{"norm_place": "pre", "qk_norm": false, "parallel_block": false, "init": "uniform", "max_grad_norm": 1.0, "decay_shape": "linear"}
Each number is 128 + 32 x the weight over its row's rms, rounded and kept within 0 to 255. Layers, rows and columns count from 0. Numbers have three digits each. The size before them is the row's rms in percent of the matrix's.

# layer 3 MLP down (transposed), 2048x768, rms 0.025, rows 1445-1493, columns 0-95
101:054154154118143136166136109138195158147102104131149131139158129151101182178176159156194140166114139107109085116120092141138073192155138088176119139108164134115134081098151125092127148167129089121145138090123147105106063133099125165087123096097105100134156095193122093125194179111150118072
097:119147120162107168095049088098151155090159107168141131093054100157111119097181143178127133178083195128134123130117111130141190106165148142114128112149140169168117148107102200127106140131102167124135083100155083102129185073161052141064107133124188182106158186148124169162101118109133069074
098:134139162133163109102150136149148137097123082103081110147073117122159127155121149081090126157078120124157100090200180143143145139163164138115111186133153119110057131119091132148150143140100140117145213121086098131125113136136128127120154123138136106097098145129098167136104091119123180140
099:094147125191054127153163196105085122171128139174181120121162129105096119101060115113124167155125082099175110122123156153119156122179140141143111134108150105125155155111148174139095106131123143124157140185146161118083162161103064132121188109102126129116176191106097151160092084124134129162
104:121125137121120108045130162119138128098168146073150127115123113177137130063142070093161121095141097066062070071181175072094097111076149028148107095112192106192137139141128166112160131121067124074173140164124111163109132079127109123131175155156112159091093140118117213175145142082070123105
102:174123123198138135124031081153148132128059123137120127161105130139099131123123104107152055160153120134145168122153121133095017081084137062112107169167124069118128093134123105103116105141156157138126224138185149119171114131092145160123111119066142179120142082132132151147075207173084054132
099:138087103102137172123135144228115162150187146160133133066097139157158196133132151125134142125052055116104126138108092109170165147122142121209106084143138136117093169158098129119152122121169136115114169151082047157001128084134088022143137100153069150143126158124102082113097097130127109164
099:137153154125152112155095168055103128113129116136091128065103178150118121120122074130097089126091164190100172138133138157162110167155097123097139148136133128144119155115149142099073110154125178148102145099155071159097131121197114060181103095208111094117167120109193152135102152082099094116
099:163038157131178106121153107166125170121111075126112117131110110086113149180086169169181130128101118184157092156120140143139155064080134092137106100137152159124111143146143113162105118185085147092153117124158129103120169121122089122129134153106135177101110106156113136136134141150150167171
096:121108151104122107111107131173106160205088126148087109134147107123093102085116168111138115137135098139157147125071137150108093135112162098153094090085141065139102114117137187079196095105128121113161162151124095143090168144124152160110102141121115126116080077119117066146114137184130082166
100:144123091073169116146122128119093134168126119145153146051078121135143110103113139088128133175069172163182095112111114095121160121105114148051151148145133159135139116119078144083130116101085134171149181104125145171151087150063118089147086132114212147194140146059136125146093098148101093202
102:125113119127179147184100100145153100126140154116065141141148118127152143129114135188060141114146157152151105164102125090107197092114107133152139095096114186158089060164111090129131170130152144129124122131147149175121101100123154127148165103064074121155083131121125132117078114104116140110
100:095127184198155146114105120165121129137178126173112128111102106083121115084185181128157157091087101112119078114105090132149101133129130099170122122109086121103161097039090150143061172110110058135095129120106126150170161097156127139137120189138103118080150174096145140089107116109090137173
099:106113121117169159108093180114096145113175176054091091081076114091136135131089122113216136106062113124087143162141120104096168140107088187205120127147184076126107119151166070114165114114122112105119076095109177081104133105146163117129119166170134084119085120118106144166198130153133123096
100:152070023110089130095134115179117182123165098097130183094122205092119105119162104100129129091102162110145106155164132119088166186154164106106154123140124164164118112171134145161138127138106176094121136147159089093154171164131088176111147118052101136104148143138130121126177122070146175112
102:083168136099154134108132137129134117138162128140134101097107106134126144161101182067115113128099140141202156112071139132107071141122128081145104178147123083111119132162135108085096109083086160132131168104155093139125120114100124174153130113161151149160134152145128133080124094124094157102
102:113155113137183139118119139136089114057159114115181148128135143138122136190104163150146160128167104117109079123121172144103161109215130112124224181070121119151092147111113141134101130145145159098103143136086159150083185114146105123144109161140094150146103143118081117112122147146139194105
101:155125131119082145115121059144091117118118095141116081095128175087123063165153082171119147100132063146107097104112123114075129094103091172185095171108174124192148154139133147123080131179114050105096121105131167094130080127160113052147184112093124166105137094151177161109085136139101166119
097:091183142174132151097098103127104124128170151140130155092085113104110042169095164148167127143118176178145074108124128151114089184079068108067115113115127184111103162151137082153161140159150125178223132109114115084155164125104129133089132099115106165112119152114123142074094142074127130118
100:117098113103112120160074095082138171126131132119154130095101118123112136113110143083135104162133128153101157155081081122105080105147118096140141147134177131131114129131187145138083127157154181116088106215134139059099130147116121113125191149143104127108124167157085204122084122124093081161
094:118109112114138096090144069101159112152116093059094081136127129132155163099185137110104205088177101143157082101144124143120172119134135142119116116163176130126121106171111111117129079165114125093117105152131134131167096111148075121062112139146146115127117147115121114121149135103106099130
107:102122170168181160129131110165207116103119172117095053108181132122147139110099113100141156165178109146138082140120150102068129120112123130117163163121113132115135131125120088138168122113204104146082142114072092118126093136171127131152151124131137127080105120111155153144139140109134116131
102:156127149161161105161119157128141145113098121102102174086099098083112140140118133156096079096119162137144127080102119160106127113157087139101153084154152132141104205162146125096155161160179233082114133102157128094070133158105096154088150101110083123138092118104121135098103126136171129142
102:160101093135133114042159169178094136107127158088125108101092104123144147165087178122077115140108153186094093119156128094116192101157059134100113187123093113120149179131096132137136114109154134121112150054116188109164051127134078110099120172104095113051094147160155143160114137183109120136
099:127032137125148128071157172168172069069166120088130096155095127097102081133128137082114111161143138171094102122087153190100091172114166115116154089132126152157112121109070080076093129077101148141154126072155065139155145139153146076127093105112112159129111185129103151138087116141145069141
092:139119171149137171114095170061092091164165147158111120136159156111134092112125084075190108140108106127152152129158098105107105203149104158139095141140150174098169165111052117108187117143121158100118124163100129118127078127147167149113122098164130164210096084114113159154112073171097089130
105:138104137110125136106181128082141122078161033066186137112159143142093087201150150113144155176130088134164153115120133138080085122034137146204199184123108090166096085192140083124143089159129170109151072133053137134151139152117074146117080138184125078097107126125177093177146122124180118126
097:176122126149155111123153151120164132093080119145147130062130144179112207109099142127149135112120083125151124150095138108178141103109116119197158133136147174185183213130084137077182165133143054159166050102159126177087186135160086113151117047148151102167078150162147093134168128115157097151
098:125183107165179027114156113179124079117145129116101142104132169087090154153096214084103094145160157107202119174092093088163126149105092102158146136160141113176091106141134136091148122135115094112109149132126114139119086145157128131087186142111136145127087138138151119157102203122092129134
099:149118147106145120213125149086085088096121140173139148094136090119125135153127159165139119134101083131096138146210119085166160098062145112131129053138150132093086125088157191117136203098071182142092123177087079160106132120128105188105103069089111114102092113163152113180130105131135180137
104:162160144077092090144133171109115164090161164116111072102103151123136109145136079091147112107129054117148071094131131103125120161128160113113141129088111168127133156102118125118123171118157069108154120140136107109096109106148130116105142136137117188151140097083124112135060138132086166120
103:141163083126127111108091121147111160173138057106126152094144134088173142192106122181123118129113150156112106107162112209075114202138141164102128151162089118131096162086126134110103118128144050148107136106157169157105074074144101145090177120138057123172114158103086142105120123103126114164
099:186151170156139118135119161121152137097155092137113080070067134068093112175109142148067135164121092132102098113082183164102132106129148143123131141129181107180152148134126146122166149140118108137184138191153064162152124136059098081130124149158159087116166171131083172145101102137117106094
096:102098163044147089172085139121099146134067138099173134104083098100101103114115118139148162140166097097164124169096121102155148118113170061131107119092167133158122169048135145137159085118119069140120097140185103168125190145096151140159095170119187190106068107165166157070104169107163118152
100:072118125090184126098110119099166102112147195163194159109161155133164153121104106177144102190130122100099143137163101140121117069157092126116092183106078126110126189180120124123110133156156102115156177112115117105166173134127158128176127082118083128190078130150113148110113143105128163115
097:142099120106097086134079152077141145113097123143161156076134172122099121118135163118135112148110140081102144150181142081053120147104135126150161124131100116106163096147143110162165062187077172112146113097119147146211129168099125135088102143088100183098134105157107127145145140161078149132
096:155144135085156137105119130077132153052162137119090163099142148115118135120114161138137142157179110129105130147082145173124088164150092126131145091090190078192083150146122076179095081146129117170107176162103132084130159087157157110140063189091068094101156117124132093192144122122132144177
102:150099088133099159187094178143148170134114102114154131118122160139150131138156108166093091146120143128137141097143150162125137136174173103110117125143122131126086148122140091084145145129164109127151100155207108129159135158157091151110095120137160129112124121092133101117103124150182124173
100:159082137097159084118132181128110060104118198104127137146114129132099120086113131111110156062089108130134130157077095124129124105116139084107062085137162113137156130134143093167149100130180118094116078131096112160163131137164143180119132177175084173149160131117104129134131098145136110154
096:111135126098145204122178067062127114149085159079101128177117164100114098151100170135139149180197152108082172208076164144128136079112130106088068174097132135102161142187141137102110104099132099099118106116100136142121112101096166093049139120105096098154115147155117110145162117170152124144
098:157110086071095107139040094166133104144136098161099072090093118140162157107092072102178155044177171121021147104075171070145178106096165148034110143107068161126129124061070166179173087125127177164093127140141085150140138135153080130151098113106175143109100112107110148121150151141087104111
103:129121176149172076154100108147116121103127140146079153125140136129150125115141097137119135168139120102074111105164137097100175153171161187168113145066095157193140081127066162099092179125089171173075146172142125082113078143088114178136107163174162071091189133113108120133127129112100133122
104:080152137108072171128114148078144141082123184130160130122158145136052128133170131075155135119164112095113148123084103136132048112132167107084121120050111121118059117154128151154099122110107141124076109049067071123139080121073123134133097167139080146096129098126130133197139174159127048153
097:153098138116151138105107047134108194176099176120075076127163148129136108156105093145175138149080131122142153133194143125154138085124134144159119177072172141071099117132110133081123154103156105158108167111104117153115136115128190079183136133127130114121156068106182088021137107172166101093
099:056177140119130113137102109156090163110136092120115139117112105161093091147100129107096121101138092121129133159093149168144120144115133164098157109116134141147114157141172147089159153100082197128090183140059127110193156140155160168112141135116139139176130071136114166150200119099119081145
100:097136166129067075091117099140060145134099150154100117145136178156150126164126091120124147162127106155157159135106153163145062100132073153161178115092113113114137071089133069203121126102175114150164137082162057133166172091092139103120104146174129144153172138135163107091155167160083095136
101:101122151215145191129087136058150171128154175144132155117149103093078129134091105136165079103165110120133072081139103093143166133160154148124103196089120164085092102083096049104045143170133178116095162110133150033089065140085142135167117111023156155138122142089097116119084098102145137147
095:123120046132153123091131104159135117113139103111136165208133149149146133181150078098095144122146119170134113148163132173134159136101139106151059121101165063169116137095130115116149148130115190108166217127145125088152132106133111160123126124153140150085109112104119101166124096115104128162
098:086159105154176168144047105149153119170164112114116049123163094137121160122146208123108156110105145110155155134157098122144147106116136113125099160128152167112106125102133132146129195232100164138125071173151090180089074129141153122116085101120177157110088108115079137113101179157159122169
# layer 3 MLP gate, 2048x768, rms 0.027, rows 1446-1493, columns 0-95
102:132121170128129106133137168161116078091080105108124119089175062151070163110052043205185131174169096149100110149205137078179124166134127108173144124136107078118141126147146205075119084144120193051156110145089132127187068100142119066106097119168048121178173124072127144159154081048128150092
098:096164129124139103094193111165115117113099089193082064160181101146125120133102077122095133197096048123228098086073135088172175142114142094100156116127098160110154073152154126074144127103057162109122186190118131124123130112120081092114117148107114100116139103125148091037093107168146141090
096:156128154122141104086108095109085141103127166114136154142185158132141135125134135107182146126125092093107167099126127124156093130110126122135082098121099174103170103112142203130098119114091187096123102102146089081086140118102104145093089062107082156090136196154131126149145129097180115125
107:129135166139122122127168115126115157128056105156150088112131044106101111123169162125091130139133149131144180158116147166161151083142184138124163162152112137119131086089127158109168128133160178145170143151101123146126129160144165089110062110147114151114142109154180114142139109151051121091
102:144145180097093093119151200143153151186100096102105103145099120165131131143076149176102160075197148094101184161173116121118147154111092144095103131126110176113168131114186172120091157148139156121122049132173177128110159087149127157119098173106079114114136151069184097140159109119091133125
098:155085142121138142141146116105141137113218163138137158108094140098108144112129119118102121142094137125087143153209128140127143162120173137143126121116108103130158109114138174100102101148068145127188171122125134138087163125147212081105161095142144201118170182109073159141152138133166126130
099:181142160153151157095097176133205159155126100094131095140106103137111109118066152151148141068124084143111190150103092076158141086144129082122116144161114111109182145131120118136134131080018102144118129096132083146117130144124142126131046120143158113068090119141096083100129096195081141164
098:149074153097142129115092191141102211157130112147076120159157180110062122166102044142043115134143141106120157099165101102156120190099143138106146106176148141155083122118159126118075132114116131117203124114151113136116149100139138140129139094146150133145093161143141079120122110197159189101
094:119148131118109136111134087134125122106166100146111113122097152208140143139066106129056124122155114114168143147123117119066069113056150127153162125169123178136130098092096092093123148100148142131131138175162154132200086135110113130129095110098096141125150114159100093172154107116121138177
098:131158097080096134123129157037145109128147125111091152153122057123129123148111133125147133241043120130163123113213124158124106125060109144102108132096179077133176144167145118070091147108127099129125125166126112143100100146150091067108049092124163151182127114090193073106159178168142057134
102:131130141185080128142057192143103135078163145077171137146081142158023131159121108126153097164097170151040187185122115085106177173088122128086128160117122145144136155134114147156121104114139108095123135184119120101138155129131110073097144137171176116137126113118113091178082103178098105141
101:164133147144118126118149157112111121091064150070121095146049130130044108144104137135177116115146098077078096173155103073093046119157171106088157150118142100116118139095151073128075151112131150050125108147129160073186218129069095107114100178211122136133150113181137159028155082178107105110
097:133137133114145114153149102091138097111093083078135103145132016129134113161091087119133121150097092140152110122105124126159135198080149148197176175137109070085159109115070103074127136049114116089101145142107172109107221185124162146104116102135091117150136133132161139110099146178173156169
099:114144147146153114108113142148131149117146115083122139125107146201147131145056061136193113099096088150142099211142089075151129136075135168144171066165069113165104163135097190088101161236151138115155108152128107099124137108222170195114115123084064132105111102160111166170083132121150134165
096:095119133087112139133113139204136116157093112102116155051123113140131096219137086075096142166134114170147145209134141077098104144132137104071095185141144135086104146121195165129109066128126153134178183131139161132131097127134208135122106123174090081108181111104143052101208047109168147168
099:104132090151139132190162084121095164153136141146122126143166093125084144171092099107053169068183069156086112143163124105162122125141097113111142096068120119118169167103095110091109146095114171076148084120111095126139076129142167154104154126155004100157055133077124128139133149119162132180
099:118130171091115091116116151113163194142147124127159149134081056176152117115105145136072145152121175171134139184176122150134081146151079133106150126151133127072155110179146092096154158119128129115142153131128158120114105152100154180098081161148123098158113154139164113075119079180143201123
107:122157158115085124078159111140079142054149176135128097097133130145074117092094123093111090095155104096131170177176116106129125133092120185140104152118090081114091154130109111093142077161164152134157121126110114101120132131112110225098121120107103144110162114122167152065111157135114094119
097:150132121115140118113154118135158101167216057144171129137086142140141112089140131069135192148169138130090181140114113185127147143123167154140185147145125189108098126155121130117132114065157114154101086117084096118156102126140158126092126112213179119072118138020121119117166105104110123132
098:181092128135118159118164140182132111138136150098090085113131121114173131073055074147143103113142100134132136155106138132148122168054063115145170108192115098113126159090081121055123163083162136159166148086150085121118118095110152125094122053148094101135105139072137135111078116137117161167
106:118081192121100106091150140173184124134156120146153164077087106040159135099127096152142073165162130127144204145147189134087109114070171140044135170097128133141112107201120062162128154131086091143144070125132138114131164158121119150106092100111165137141178106156147105191134170102088116162
098:128161150165137132138130091158132058133111108177094115106193144119123125143153122095150143091101123082116216090155099108153174084112079137141176129113152168132211131175121146128117079171112147106108109096139105178132161115149106048114160142110102173155113086085123105198101101077106148150
102:137204140158085097115181089133109170114131099091100131115119107114151122084104096134127117181137148156130055197105152096111107133137093134171156138148108210132097113147102152158168133146141143142148135167147145141153109102120150128091143165152110123119121136110154167129216137079086119097
096:125146123125155221137183131158106134164175166045142097157176098109168076115135093108158088156120088147211146170086093137143119110086087165090130140136096147132159110166098122150124103047170122100131066156139157148181204113171168070131128157141082156153128142086161120120095103134058139086
095:102132133174136115123135097165186101182210141150112113132113149129114106095153133104091099045192195121134203114163097093144105176129150162173161143088109128133131107104144133124068060165088220101133100099148169123110139085108157099103110158163110118147118130112125123160111130169167110134
104:100150090118100174129170141155110108141169146137109117108123174170137125082169138137141166068136175095096182192156122149171139173149117137179106168131134131153123122100110118124102145204125147100159129123074101119162100095077121043096096123123127152139063167156113114101176109198100146117
096:150132121125157112099148148188178117156101109171105128145127134156182106128190113103144148128195125174125131135097095157142176124109088146162117129126157149115157119110124145096100173120148099130095131138176156124141113127141152114096081159091193138108131046089141108124102106068136144122
096:096080142115163139140143140123105189137145136130151151117099157124154155181108079093106093145113135126135176160124166096111117130142125185163121156133144166128155066130100112183118124174166128169122105129102117103121154102089119203104103128134178055104105127134160169156063112190056180126
101:200098160116106165020134088095145131128129109105174115137108085094157132112129053126143121124125092177163146198098166141129149099135131155150078162116129121148075182099132102053175164116142129143161101069132154095087122168144142125090132096167040123086152090108121116124177127128167093139
100:071120180104077156053127140120110132115145157086147149124183094160167117111088106140146076164131134135155132159185123081164088174110140122125141110097167135098132111098148134137082124082092126142094132163137071164099136100097178090101101136110128118119109149099215104083039159122156163129
104:090135129104148134044124111098139118140157167131119123159166092130081101097145121145092197134240108129159077067080149112139078159107189114141059140113136108124129146121148129138119116142160143099152105147135158117145192115096166142088091166152125142122113103100192108119093115154109130127
101:114107099138165134095143076174125145153092113084146151127119082169097141131162124181143171169128113153095115127132127123123102087092159133063116180104133199164120128130110191130042093147120092171135171099168122144163096114149141114094120077035191108139145179165162108028113199062185144159
098:109136242190134148145159088118087102112095121137096174106103136141121193143053092170146057152124133153104171103182146131152119222091078118149125157102164132121138123135133169074104121151162166109155098163159155081075119101165148118110114177145118107082107119095164080145132091120103105146
100:130093086097130232048137117154105162157082137062116091146138123147125134220164096097169115093088098167090146159110174194130120146151132142152125166122148081163137138157112193070139169123181103136112105094142187075164094108120127149123093133128143151090148053075157112159130135137137055103
098:109158129122096136109123112149075137113160162114104130122096086127149149119132064106174128152156156145177135149144161157072177142097113154143124153170154113164095175204164117112095149128139162129141145142108134105127089167129146164087124151136085107112128126116121057134152125105144149219
096:133114128104126179189110078109135168060167155113106133100097122152144126128087131125112168099161098049210156197147068149104160122094126090117134120105152165098094099147089106161145140140159146160162113121142125129069126127128132128120127128109100112068114187114126105138187134171141156119
105:115096139146122119133167152112122085056152143152144090129146127165164154115136153122091069103155118120071121192191128123146097157216141125164104115110126152142048159144091152170182135144114124140102151130155071100124123130146104144111114155132072083126067124094089132110086088137103108170
095:115190201141147158132117171119142088088112091151163083115089165092115076148051090140108061113149125150089180152135123101159209154144109157125135095108071134130155113091166077053151142158118153077124147135131164151134155133110150087111130160116066134136134080144016128148111151138146109126
099:107149131156090143173124074104170158113129148151150125211122137166129127190148114116172139141129149107147128164155143156150228149175130118179100163156153085169178121142104183171119125166126101110128135123133162091149086103124123155087107150149178142118107063115178176105142083134143143135
099:123100108055101122121111094095146136137152084082112091108103144141107129153170120156118093146105074132114144145144122112144140129095069148143085132104094108103126141140074116108085154208085147134173147081103171147134147054084149111102148083104070094148122163128099153061138112130165138161
100:097107133125175096114163219091184116125115181121150130154113111136110103104057146092049124118121168075128113094048122180132159173141160165139108115116152074117148157110106175160128099121142111101117149157142115099172132138132164108096069146132167100128141131088116167101036123189102169152
108:077131109097119149090115116144094161064159177106139103152160156100097159134149133062116103114173088168161142121108077092138121094113108101122124124103161144093136167128102111236108073185121133115158105078145122111107103159070161166104148162136097133143089140118196150162030152124117148101
100:109186109105086147141164115156095119128136078133166161141165101125118088138159070159129140111142097166127146152109133081143096094149108181115111149087047105125133143101146126170110112091139145105060128088132111086138102084161158145110121097073141156151193163123128120218118065122147083104
101:145078112157090083162157141127175100099122120195124139113111112078127129117141122084160103127180137136162049132146169128115094137127174245170164183209095063183160154080132190127134138104117210121170150110121136068150104126130140121101084112197187105112129157159127079128167169143085134130
098:174105220143173101057117121094174099167170106153152142093142090177129109096173112078141124087161146113146080131138183094101162108148090088129095135118183178092156139104202104032137132145168094134131132149116088115133135163090137077103099143075147102134097122109136127156109123143109108110
099:109140126127092120160153123137074088145065127128173066126135115115114107129122128116089139077154107095132158140126116090134112182183141124127130105101075195112180145134133160203109120127090138101102124162119141158087148112106144083135094173101131116151084149079125142169089090163147159121
104:136148204128129199188158175112112102139131157152137134169151131112107113099104181172184119161119139121103139119073133110041138088114192134104148154072158129076186124163149185142110084122141083116077110127117181051117118155095186119130067162114145144158170096205141172147138201156121096122
098:131148164162111116157184120137122112124137138092133085185137090131135163078162112097142155080121159107081131075207180145123160124168056165114153193113149160094112126105124088050135195111126173098138106108096108093143137133143165101100132101110113143085134111138135094140103135180119105121
# layer 3 MLP up, 2048x768, rms 0.0259, rows 1446-1493, columns 0-95
102:138141093154091152146135100162115154096213132136143154136097147107121127092173156160049144173090127139128119100094107164097088129121174198113141173149133210119130124093111157122086137109111119154118109155128086093184208112040076171101079122068158147112107134133172125103088184162145113110
100:137112211102070178108068140121135115060184147139158119127079135110131110139086083095172069172139137095149128084095192118127085093080132175164113161113112120106132152085155097098116110167208064224089101133103187106102143169113086071140139139131118169100164082083137146143133118128171139137
099:186170126138136060118143085134167090159130125140104123082119138096135142129118093126168140146078158176155124066156086095139169099195103101127115168173125050145148099126121117109141147089155115089147149159134067153114100087144108110106125169150136159172130094136108154154192173141119117127
105:147092121132172064146080148138154151126111133170189167122151073125105120078148154072113127107189125105125148058155083093101105135100170071175216140200105127110117138139128188134152098130072209135124079114095114194118130131128182084150123169190119091090091111116182142147108183085119067132
104:115126172135132103150119146103146140111116132103125128141124118140122115158156172111152191080144187118032098098104134152114155151185097099102115110102148150113099160156127115098157105125106133059162076120129114075119131161162093121162134136153083113131244225087118079148084156133163170124
098:105192115144125082136121145110076122117102189089132094143095133142079134165137114104104119173129131116067150110116149091158136134134180103141092143051163124098133119103143175116072133121088155135129100142107075129168145156111124122138115106143165186168143134146135113126093181159108119136
097:099151176191085090087104122100178185092122162124153130162133135108095115114067115151101119099122099185168145158142204091120107131095139112064144126094099106025128111101132124098121151115148173124101152180142128173174128174138160207146112142119111120102034131156140145133112162138183200109
100:141111127120132129109088089137097179139145060103044088179103143121157163092150119135133107137147107126183121176107128137129124132152117115129104077154099183074082126184152129131165124141197084132117134077139086146133111107096150150146152117072146063159131088181111124093111178150133200067
094:177104145114095134097115071179177150081165150057122116164163063130143139118139149112110136107089074110116151160178115175153105185133106087112133133103141039133174129128147134137132041147114105160093148060164139123146135098098086109105158082126068148125114183148133143148169140164120110073
100:127144136118121115070146119134142158116127127077149109112168078177106091130122105090120121158131123165185112125159123082204172172106162165107177127086096192143093149060131107057094150116170145117107116096123115121145108124104145124122100154115074158131157112183123097140143113116079115136
102:164103137091200200129090055188119112120123149107158159210134096124108103181102200158159107143163161143114117105196180118136183116170142122167133178138105162139094108179116139153125037169135109112142102124111151162114143130130122166137155129126088156108123123067165137173139132157160149116
100:181097097127087115133104128145177139188107118129046096135162161102154092127149158099108090068134115117151140143107110113118067110156144143058126113182093170111148151102149133059071104080073134110137140098090137071108082123139121098117119142165094113081143160099151117127120123092132132077
099:123101136087135093176112125139170094105092114159083184138166084074172114197120127185108059130093181099143141165154125163147110143111105096103123088095116099091107097138122117078146088105156138071160088114151157088101169111151096164142125110136092080118090184136084129166118101144126164111
098:109174121063127138097205101133130100171122153136078175137122093092148119112162093132104103166150069098110122103180145098108044092138178123105111106143115146157124134122105082078124104082126169146117138084115168137078168079098129092131157036103098087149147143141101121096058160072168203184
098:147139163156101164137144095073179094119139111136114151136093165122120096100130192100143144085139118106081150032143146062108138186142184184126142135053106143132155130160111116073099166152063153093115082106111114138178164086114162094098094110130122118181186113112145159098106141123117128129
100:172143144104154145129124169154170144119200113110157138152123116122076127143103126100096046153121130147082125017106155156105173147114113148086073110102157162115183152179131150116118184168098109063118134123098142130118101102099095144103134097153147086172100111100094128120146087163124134132
099:136172122180202149094204136078181117146109178173122161120141059101114123105131141147108102098114140141153174154179158095144143141155085118137122070120113177137116107154238132077128082116184121099196108072170154170095131190154156094133113124130083079131102090144149088161152129168159088121
098:135162124123120119114088186122150108096139130059163085148107135110168142158098063145131139180127130135116141131198150142107169200189129158085098107144166193109075123135104106041174208081204134124130155136150118133096077158134132148138143139148159137113107174097090154135166102104211158154
099:132166146183177148124058140120148165160191114146133164141087138117128146193106188119058151126159150132138163156149134120170112172127192148153175207115152117104194122063195144098163171154086160114141122118157158117133165124163173135126127099207139099094143120128149093177144137154078216070
099:111090119139111076165096126097138160087138088141157132084123106174106093150146159088143155140107099135190121063130155118094157165151173125153168108117118149094140114082112071171143147175152117137139139106142131124118177200123122123135144183101114089103097076158064064147106174150165117081
107:082131125128135148096084095150098110154123092160076107090099163079143103170134087154142143132127099109146110087137161123163155134110148080090120152152137156094167138127073139129115087122161163142114146126156165175112150102172141118090134086153056120149111134085144121123153103135145129207
100:174080147092119143124115146086114162174129155123151149162101182156135156129117051115089110104126145116139123121221167110145098067077169150131143133139070181131124113152094085208093125186100171169094160101122161117129131164153169127155148090149177140144128126175127113147123175204114192191
101:109118136167101156131104186113123059198148087245130135095146093100126094103123166133137169149143145067107155160179141150160125126105102123095160125096158145076128144100087117121158117096178132120111168164112168151128128147110072173111153119151108108108094113157137052161149094155118086153
099:162162135107119171134112113138088150131147115151068097173170123173188160112132121139155192112077161138107144076097065117134106107178136121134147129142115123144129107124137123142110121060092125112117088175172138063085143142184147079111193095156098184152128117177130172125108175121093126105
093:187090136090112156156107175137067127185073150125138100079129120139138140139171078127141159101091080122113133164121179143174117176098102129144117190140114185121196118173193154113149123148172078140146022129097172095144074138115076121088116121124171109160195116113127128140097113155152103113
103:174152124096114143100123113121106097163169178162102122113125169097141145110147150151137108143161136168153123091107118089120167088134137111135148120128169146092173122162149114152158121153111196135174121141169199119104085098139151136121107076058132096145120117148209129158133173102073115074
095:141130117086073160127071105073088139143073122169164162117146137146108120127063053212081102153171142101115140113102132145117134134098128132118150081182118152134165105146139126140119131119096151123167123118111141109124113120126196091102094131152165126149124072112172144160098129118173190130
098:113087129157160105046121099130136146159134109110141164141126075106186120088127149183134109132077122184106166154056095148121126164114169100107152138103119145209123155144102126131113156147133137112138148088158141113119184132209103097160135169133170141108117097147094117139081153027177133106
100:187140078152186086162084098135050128119148117187118114206151112118081130115140134124151102163091093140136117079123138129082159143098171111136106104153070152119131125136132136137185165165133124115077111108112179128096188138098155144131108113115128126073162159151107161194167119108144104125
102:109151132090114092125119129111125103078145168136085170020157133108203110093120133122150130113181092097152067165130140115062194235086151150115015093113158139127079119115172078120054092130151131116143126133156121080115131105160117097130142174136082142124152084135113132091110161090194153082
103:124138146115066146126175199195147134097159150086138179131171154098098120086085125172146110131160137097146136129191106152068158123126188126093119096123138155127071127083120145140091186100078114140068131108134126116146116141097126212137106116133150104128111183172088115103157107104118187098
100:137168123147155178132097112137077083151156159106145120120081125125122138162110147105115159098125178041050129185119147107140117040138102111087094141128155117129158176184155136139098087168144135061176137139156144108115077088155125174134155110128129141139097101134129120086117126100130169129
097:077104162145079126178165122202120063119077096105151111109133131116125197134144117095141097124190106147120049150079132171173104160138124104142168136081114108116085095088093158094105215134098127149135140143131122139096148146114148137159132151166174124097110110066161147148132098090134123159
098:168163066103112073133116088167123152169098137050087141131090152098130115126109113147095113142113125112138087108146115109110140152097083151124139107126154098137156088116128047125204139165122105162167106097142103137116109129134100158143182164122157135125033114105108167088073125186189133097
096:115096107171129127148155210112158103089085133121198130114113165181100130064177109186124074113126136116117105127135162054113138147116177118167185101100115066152180107075057097152199119170130193122078096218089146123189181154147093144109180146132153149129104102133177182138114191121135133089
096:123145150121112090082079100117108081154116152113131147161113134057090145180107117097126096222134067115183125162176136130086152076120091059097124130087068169135151124107110129129172174090142141058125108148103180105165111123169166129138125129141148151085142144144144134132096107170220128162
100:080100108144146096118136100087091182145161107136173155134169146172127160119092112143166104145129144150151122113120159185162136108119144173147158184062075100107133172116111155089187118084121139108177162169129116093158139167155109127134103121120107122158138124110119081172061121111138120117
098:133149084089152127137101105108135071147094150134127117100083141117053139177139146117167192110092141079148121085129085044110141148187111137171169153085150110122181106142139124154209124163127141130146079107126158126143127103120102162151147122140110120116154111186082162137080123096093152112
098:080188182147165127168124154185152099134177049169188175151115114168144118135086208078122101112143119085163205079111130143108166125156116142171118155104136121131112148091173131096205171094070149120148093146124120112143078080137087144125116158141092124151141120114108153178174117062126150130
097:107161093109140103134124119148166141122134101170133110162136090177105103086133129135147148135141065140069147128076143185061132139179143122121120128116129171189100097067117152124194119085111155132077148101095112113125143156084134097125100123130250127094140092140126148112139148104175089163
101:128116174213148110120088114099087183078147163052191141076121098098119123068120150130174130090192091047076137130157089127115042155113066158109206162124162112148101092132101150073096076165128110124143173114086163108090089105105147151139162166078082121078167132165159140121059086116135133126
104:131198131100147122127085131136123131112135109103102143131115107137184135120077110108094129128171128089108125159130102080160099101202139217088067129100123123105099109115114137122111116137099183112130104100109099120189020108138119169103145162129103106157066093121116082123121147174169123159
097:219159116119130112173198170158023077145185107084177111131174138052103133180142171083127128128129169057105108120081206093050116106146119166092157195154079090064151139103128072141145088079113106137152137126139085136122140173131188135119176125090160148143140108161115118112159087109028123152
099:156118113093174152187126213115148199190070144107141155163098145121129161135096182096097106183135168137132110093077121091094087134158104182142148099109130123124132100104150092118186119116125072126106147110080133110060155134116117132112141147093129179076085176140129144160150120151163159153
097:133154128161141207166129143129173120141105147138082129164164168110178082102126098135155113137132145119118117161189158116162161142114159081213176195176126123076076153127044138161209147191130145095102054177124117176185089204114105177139090122180111169105134060122189096123131158091133149124
101:090117106166123199114149066102115134106112167129111139104132111107120132089131155135139075104182124164071120167137111219130122141187059094155123115092128083164122116096119127145173107089150090134108136148144102114113126139103124140116107149143195143105142147090182206149126037111206127122
099:112180121138153127143150150128174153128102086178108127109156133112131117108049129134123147131159175040133140160127111104062125141171107150103177106118151139188159092115186129138109135119096072160112126220069147171074117173102211091162114133111136124153116128140120147128124154095075119156
100:140121130154118103143085094117125138157233174138121177156105123131080101132110120098112115105160114129143116100121103153044088098121156081088130122155170202128119143125184132137109121182112149067107088159129122162111120120150173117101116131122144106126050125110101107092095144187151110128